From a checkpoint of a small transformer trained on Wikipedia.
Size: width 128, 4 heads of 32 (1 for keys and values).
Architecture: RMSNorm before each block, rotary positions, no biases in attention or MLP, untied embeddings.
Each number is 128 + 32 x the weight over the matrix's rms, rounded and kept within 0 to 255. Layers, rows and columns count from 0. Numbers have three digits each.

# v: layer 10 attention value, 32x128, rms 0.391, rows 17-31, columns 64-127
# o: layer 10 attention output (transposed), 128x128, rms 0.298, rows 17-31,49-63,81-95,113-127, columns 64-127
# gate: layer 10 MLP gate, 128x128, rms 0.234, rows 0-5, columns 64-127
# up: layer 10 MLP up, 128x128, rms 0.241, rows 0-5, columns 64-127
# down: layer 10 MLP down (transposed), 128x128, rms 0.225, rows 0-5, columns 64-127
v17:157076145174082163077125148128129101161069130136142111135117211201178132116111104155145083133102116184138123175125098049186173136078135135134112119113051105122094132186121111096188173118162180
o17:190135130046092146062070060075091128128169177110159024145117144114102164186095113069135162115100072087212140076079249160163039159136113099085091081151192140120091141105205217132156220115105103
o49:153136128164088135118145098135101077126102133100159168131173140095165077126110070128151098098097087111120113138137117128090148106145149163171142131144079097106115142143079156180111141160119110
o81:104146095137168126090099131157146155097081128151114167136117149114156151160168112146135126152121170085110117120142114097145121117116114133122128134137097127119131132088138107142129116124126112
o113:077108106110157132172167169130173127158131115143135156084138128151106115090170163127159125150127166149077147141156078108086177122098141139129175179074124140137132127167118065088130069150167153
v18:128138089165088172136121121127071199106157062170177126078112098127145147145109183150089162090101111137153166154182097141098184115122086119124077163162105095140149128117134145124073099136162157
o18:191104189154063148133113175195190024155057134180103104135190063101121164118162124079234115132216181116095201044101074201114164130174140161184105114066213147217197175089250186105134149148159206
o50:137159124179106153130184103117078080145163121111167144130116124136149089150142108146127117104137126168153141129119124160152155143124119105164122128116110142140120118112110126131108114129106144
o82:119119119131141129121157117113130158137121143135139121138130168150115123114150165150100132120150144138106108113149112109120143107094161123161109130147132136121126126098126133107118141111119133
o114:084153096114173100127097132113131159110123102132126193130092150105120127129108110145107120119066114105147095172123178092126074084101137140057146139172067098081098099154068091118162108130140087
v19:130130135129173177101139159073163149069139151140151074126175162188156070115103081131102093124127082165158148130089098108110125141118079148075175101104111128120078123124124187131104104130130118
o19:120131152167162065056163045102168080145119110066078162085196115143100130174129069170164114088140103073109052135185248171167118149034111158097109118236107111184053075159130079053117110099120085
o51:137129147131146169125139130124118143120128161075150149139099158081141119120049112125106108138120118142160135113146094114148132136185124110149121095120113130100109112145110148193136132166118140
o83:148133117094130124137095120130154128104108114135146131139143124115117139113071132134103134144144136111143145139143121121112116120122112152146102123128130126130101110133123144107090130106150122
o115:143114091105106153142121173142104123129117159141136128154095109160156157111063171128142140168140130136113171096085071109144144102169181150165138166091139140115178146125159172161146121125138152
v20:083136175139143115089136108187099129143080167138132083068152098117122113110120116169127156112112099132136146119138128072146116100107099129153099129137113092122178156126143159108126114176126139
o20:209118085073057082087043166093156140149130117141079101137182113086194216124062148067209054074139072173057099090119178084158152137142135126142106058073048066108064180121034118031183196108071121
o52:105126094132143131144134111106150174134133116096139118134146137122121145125111091130119132145093117106088118111135122114119142080120115142127115125105090129124094106115157126139138130110090097
o84:128122157158112111140108113146099102128129118103141107110122154113118114117152123149097133147145089110147142122134110142115125152143094126158118131129096120154140118128125137136132135159141107
o116:125141152167158146140194137128111097115117158132107140140095136137089070153165142144130138129124163131203125140120133176133124109125165125125118136176187143137140118122177140149090106119182166
v21:163129165142055145111185165113145123109090032094131125092120108117170085099123086120124149199079073135109144095124141199143129163071099116112107099112048134174215103180159099117090154157074084
o21:000097111152122061038146093138098085146170136147156071167102143208158166146098140153207197159104229156202024169196087072115200196127000147121033184172092105041112098120175233114131093067110151
o53:132149127131118174156141106145087098121097131125132163174146187128127135099158122083096140123133075144127194135106131129134129099133123134161147084122082127109126155126131113160118132150137119
o85:135130128132147158128116099135140129124144121126091140130127091128127146122111155122112114137163137135132193140139155150164127132139152112119116120122121117118134106130133113100121141146104153
o117:194168113109149140128121141116147170163103102129136149113135125075103102130138095134094100123117105100120176097079136124097104119104217122155185129142198126171130143122120087138155182150142116
v22:122107111083093145116157155118126110084170140094162142050128198143104137136094120201091138117211153101107115200141076110114210116155094112133149122167095128152157167111170107164149113126123121
o22:149066173110116105189116151175131096128112151089143138128161104091153029058149089152140157129177185155176077129132104108160129136088182092143022102116132117045114153255143114137095145141107208
o54:116133113100128110119107107106111141103132123169101131109114115125084146192043115134147088157149107084145110135132138145118129120126078151148144148116116131132164153079117156159111141051156103
o86:124105141095149150138119139140128122120132125133126130113134090155103156115102132106138171099119126127078096129123115157160109108106158122089138094149161137136115109126127131113147120146114105
o118:149168106162135142089141121079136139144172132147142115155139125139154155150140151135108122126076095140135162110122149113130121116140124157117158157143100127170146094050118135119160110134145121
v23:197142114132140155136176161126095099170136176146159087084152096195127115151140087111131107141168201151152093092136098119134151139142121106122154168101061073077103171063077072129069130113125090
o23:038143114111160170132094043059124060150110210136156136193154202157057133128087152151231180079099047086128160177079163130104117095086136089113012130149193068159147010149173135011201203115146123
o55:144102141142091098128118088162132152113162132144111091099132100128136114154151150143136069146118128143107136147137123111111113111116109154058159147082131158157129172110135170135081127128127140
o87:113131147117140157104133168112117132126133130120138117132091121133120142138111137132122162124158137104131088112120124094131160119131132116155143127074129176107160133104120150171169156147097099
o119:152153126127109146144128189144164162102134101124126136134143108093165140141199104127105081138139152134135125080111108132134136166130124135128166116137100141113122181124106118127098100146099143
v24:140083185145095093095123125162108118218171121149103181155114099115127048108079144099125148148127048161177119107104139071111085134126101053128169105158173145150127128147137081108134094147136097
o24:086157122105062123103241175220103159160134044213136213183160096044143184145063160158197198081122124078218059143054185196122046085168164183182067089077135062145098086086151141221122032126118146
o56:160150146125144112171085141115122058102162148068079134113106137115151166118164144070123145107142119162126120157129094185178099150133116074139173141154142138058137152147124141100115116156157124
o88:129137102145101134111141129095123151139108133122151129144144194159115128125148102129147101124122135119114120112102141124140142106103127130122160132148158155134147138106108120127141126110108127
o120:131118130140153139143097109113147109088125167097157100083091145160123116137078122130116136142140140148116120101162108069104171139107129125087130138125120156131107162152136134093143190090139105
v25:108137128116138131098086131156108164193143151138168116141226129134137129128121157139169162134136105095108163154135123061135125169126164139128108119118080151139188134162120143071098125147168118
o25:163079117106050092116147110087137134013117088099096122077034050199225111111075233120038173088076033255118153116055125140109180080160082042154071093170135085151212157034130125118128134184152151
o57:127085109154118142120130075119152127149173126120160097109154100127103136126129141143128115148148137117138134152095156101127111105089147126166127138139132157135140149123130150112110128140141149
o89:118153101102139107165126147182123153143122129144125131101106193156118122125078099120108127114152108101114100130144130145129124148140123126115092134121129175093126109096120105191120117118089106
o121:101160139141158133136083116136113108159131116131116130152163162076102109153093093126149112153135169056118139116159097122129126141126150188104170144092126157110049127173096127104141123106122107
v26:159087102113102114167120156136119105094123103144068154124202135132071170156125161155139093157144141080081124101102100125124081109097186112095175143081074111111139120125122131080088170088170092
o26:087128147153164124211124082197091147182176139117194092143071138101134150150123132000020150000149142183063164178085136176166241166114106148135095089126205086118051082140068255151123077217093124
o58:150105154096122111132129104140126088111127180140134173116180110086158101137168112138142129179122085108107077137127121094106103170166154160103132100109100102118143155118128110126122110135181094
o90:134127095089099120125111123130111132160127128119137106148078131160135120119112139141134146098114135128145126122147128154137104126113100104144141133141123130124137125144146132112144140140127113
o122:131112144116157143070150164054164163100107136133097153120154098139125127129071123208143161178142130106142131145153147102135093104119127091131134173129114149159141148122144036137139152062090133
v27:159150198129128096074109177112126122167114122075135081202076111187188142110074061128115134155159143102124144149133148168168092084137186165133124094151138107134162184113085144144151150095183115
o27:101127054255190232133058086148110081045170086160110125092115088035123155154133139125000055055134070130119125126044113037126074189150150158110130115114100094169065212111127153104135209101089102
o59:134160154095088097124127155135110131142136142129132183134146112128179106129105135130131136176099115149153104164120126105128114097152129150178135100129145144147131152121110137139141126114130103
o91:120158126091132165114138136132132140122157123115156130149163166156110143161099120141111134123112144113154100135127122135159127171155107121119090112113131115129153145113106145139107092115119120
o123:164091154090137094119174108108126147171094132119159150153132126154119109088136115139190140173165140116125138135167131175125188109099113127152117138149136154131158087128158117138112096147112147
v28:159129144165125152125129102159127160134104069141136066152120113084033154162129088091121180157133163128153161079127043098140162069184083117104138113093153098116163093117149194109134081136106185
o28:168060132187184050071108155104201155221142089126075201132024098200255187084115003114113136071138166048181131095151125111114008115150120172063138134124074171139163255129088235097132157112169091
o60:122148108148132130143144125159147147111100105141080126132127119124120122171169132128153121109102127157090097131081123135131140128139143124133107174129172099140122126087130122146113118117114114
o92:131136118145108119145093135140148116120178127124146093154155148150094119138103175126153084134163110125084149147115126155143118121106139118129109120132137142114116114113113108107125143154102137
o124:134144135078116159137113126138124108063104146121144116082151147083071111132063176161124127167124119124110115153145139126123211143141137132164145137125146088117112083144134097123127114110127161
v29:148133141131091099186126137088205141164119108069141158147110136095126122144132135094100108102227148036115158102121061138146146139099118079125172103134125086134091112107129158107124114149124144
o29:154094081153102160115205061114157213113179148141126113123079120141155115121135135106121107085164123098061209140133112155192085117064164110218134122174114116072122142208185153193189111184157176
o61:140150158133106115151070149167123144153109145101107162116115157119124136118095102104149138160112117141166117128119136156097124137107111142085140147113115135161166126134104150153116136141126131
o93:121148128131135147149129134166142081152109117152088154109157118107126098121117141130127138137136150120116146144123162134105107110131140120133143119135142151105127129105088120139095145076105118
o125:132148116137154128103124162115122087096131127114129135126118121145086181134145137139100144138140157178159079142103132102122150130174154147087093144098138117140115096111124139063138122107134103
v30:109134095114184107035138143103139105119120108071149136088103105187139142080166133129116157124136123112138099129076098133100108167121114052134142117153162132146094061113125105183072154139156129
o30:103089158195073106209152092101076073132104160103135166160143102130083126212109141043130030047124065157158093140210174105197070069127056140133127130164079169176078250155146109146123112100117059
o62:116164156107095149092156153115121155115117121153088123135126158133105127156119142163104080116124186122126161106130092107148118129169124144088160121124123111135109137102123151138136120168082109
o94:125128117128165114094110111154142140146131119158158138128159134120125127108129154142106128118114138123122133099146159140166147156122152162111139115128139155118124117136151129149124132107141109
o126:142112084099178110114133150160177127109150084142088101148137130129144106089126118159124154169137137103110138151086111151085173162147145119174083119126131123090156067127105111145121134130116152
v31:077047077129118149156163151141157121184124151090083151115078187125121088127143125138137134162131156148144143164136144176106139058074081133095095081141141111103132120119147103105094134139165156
o31:201225106116101114092126092104108112084133170144087192149207104099162183066130159232171079137144132151180128050217037191171188130069079061091056156023046116157151164192118113225084142173068142
o63:138103117131104123114103120142138167127124130093142112115137142114151129142135158083115119132130095141160174134120138129107127128121121142101159131190145124110105136134154135107148099149094150
o95:135132143141108123168125142161098131158155098154108133136100111130130133126146098152137130141128117104118109136130126104143134142120114148112124152151131124145114115110144139092132120119147121
o127:112100146119172157133117145101161123136123114134148105113096149158077082146141117090108149125119143126106124151090182080133099086137197166187158142156156117108141121097094131117149134117139104
gate0:136124133125057114117107161110076096150126098116129138116074145082078152133100102076132128109135112117122165110152138141132092146143148095101129156132126117148145104101125142130133181193047136
up0:151102134090144095098139108170177074111093107096163152129133140081116115128143080095094152140146144129137151131194112174162087112113144144155111141088111111104138123100081178177130152171100114
down0:084138135112088158137130127151133135096124128158146049142119152131085160183148188099113185100159123084075155115105072159154041121121097138147049194112166147131104087126130168060111151140137144
gate1:118142154112172086060149120072152109121082075155114134179111147150140132055158149098207077147134062172105179093056140121063165125139138213122160109158116134101121193088144141151064072109168163
up1:144143186151126131124172125115125145047165145083127114169061097151125155124106108164141135145138135114094053101132147130127168026123129124154135184122127083132113127139115163121136137141112040
down1:152068065134142103169137125107158131045113070121157118108132154071102132070123132096123083158177039146161120134089147141138177110149192177094126104119124154124131146136132159140132141113121101
gate2:185155129142060191155090104094130140135097110079195116108151111132131116106095103187139103117116121164141125102139128122151122112134147173132133154098093122135117176098102158133115164138182107
up2:182087129095168143082155129130050167113111095133131167090117190115095153139120156096192089163143108145134086155101093149114143103185094094104131157091111163133175156032125136122130083054120136
down2:091145119120155140147064113160075136156126136165173125138094113091065100158222055153087150163098097155108085162091108123149126122102111153045113124165114115146138158157155180175155202132198162
gate3:137127129141084098065127098114156077124119173142091130186125115087113186158102094114092137062068128120114165128128083147122134073095130128091151151100169152077185191154159065136159135107100140
up3:118129110158136124133125112144142160090088100083116094131145111112120117079089127179129156142149158131101139029154162122118143080119090142082139128100132117106042123112128106122167094197163146
down3:141159073109106106107161147141115154167120113126110083147131158087120050158102167078082100111107068211070114133067105076126154103112064127167165164148082175106136118146118104130091108172096140
gate4:161068159123124168185135116160174133146086118121138073119135164140104170125148188142169110165124072077145180159151136119086122119110144152169105141146153115155123100162102074116139120102094076
up4:146115130110120181093216134155081123122153130139124101064122133164114114134080064117117110165111070132141134162130145115107129131154171128076131170116154097119133174114151124156142148115083153
down4:110133149128125123096139209107180131146107133092187125131078124104122150136125092167122132159134125160127132086071087131160117105154170106143117169145081139121157136076132150101100083101072100
gate5:099111167111179139096083096149148107112139151147190120158159097095151190155103148147107144119122064173118126148100130091033142124044090122129138114163123105087093159161140130085090147142131135
up5:155179127138162136145163089121082143138115160183147098146101043103146074134180095100129115195143098122129100161099092155088128133131151113144134137171132093114098165106162119122193168068151112
down5:110113119076147131137162143111122113147055108087157236127131059090176159124167100177113044099130141170158146158166162157142109171152109144095102126065099134192179102146163134083108161107147109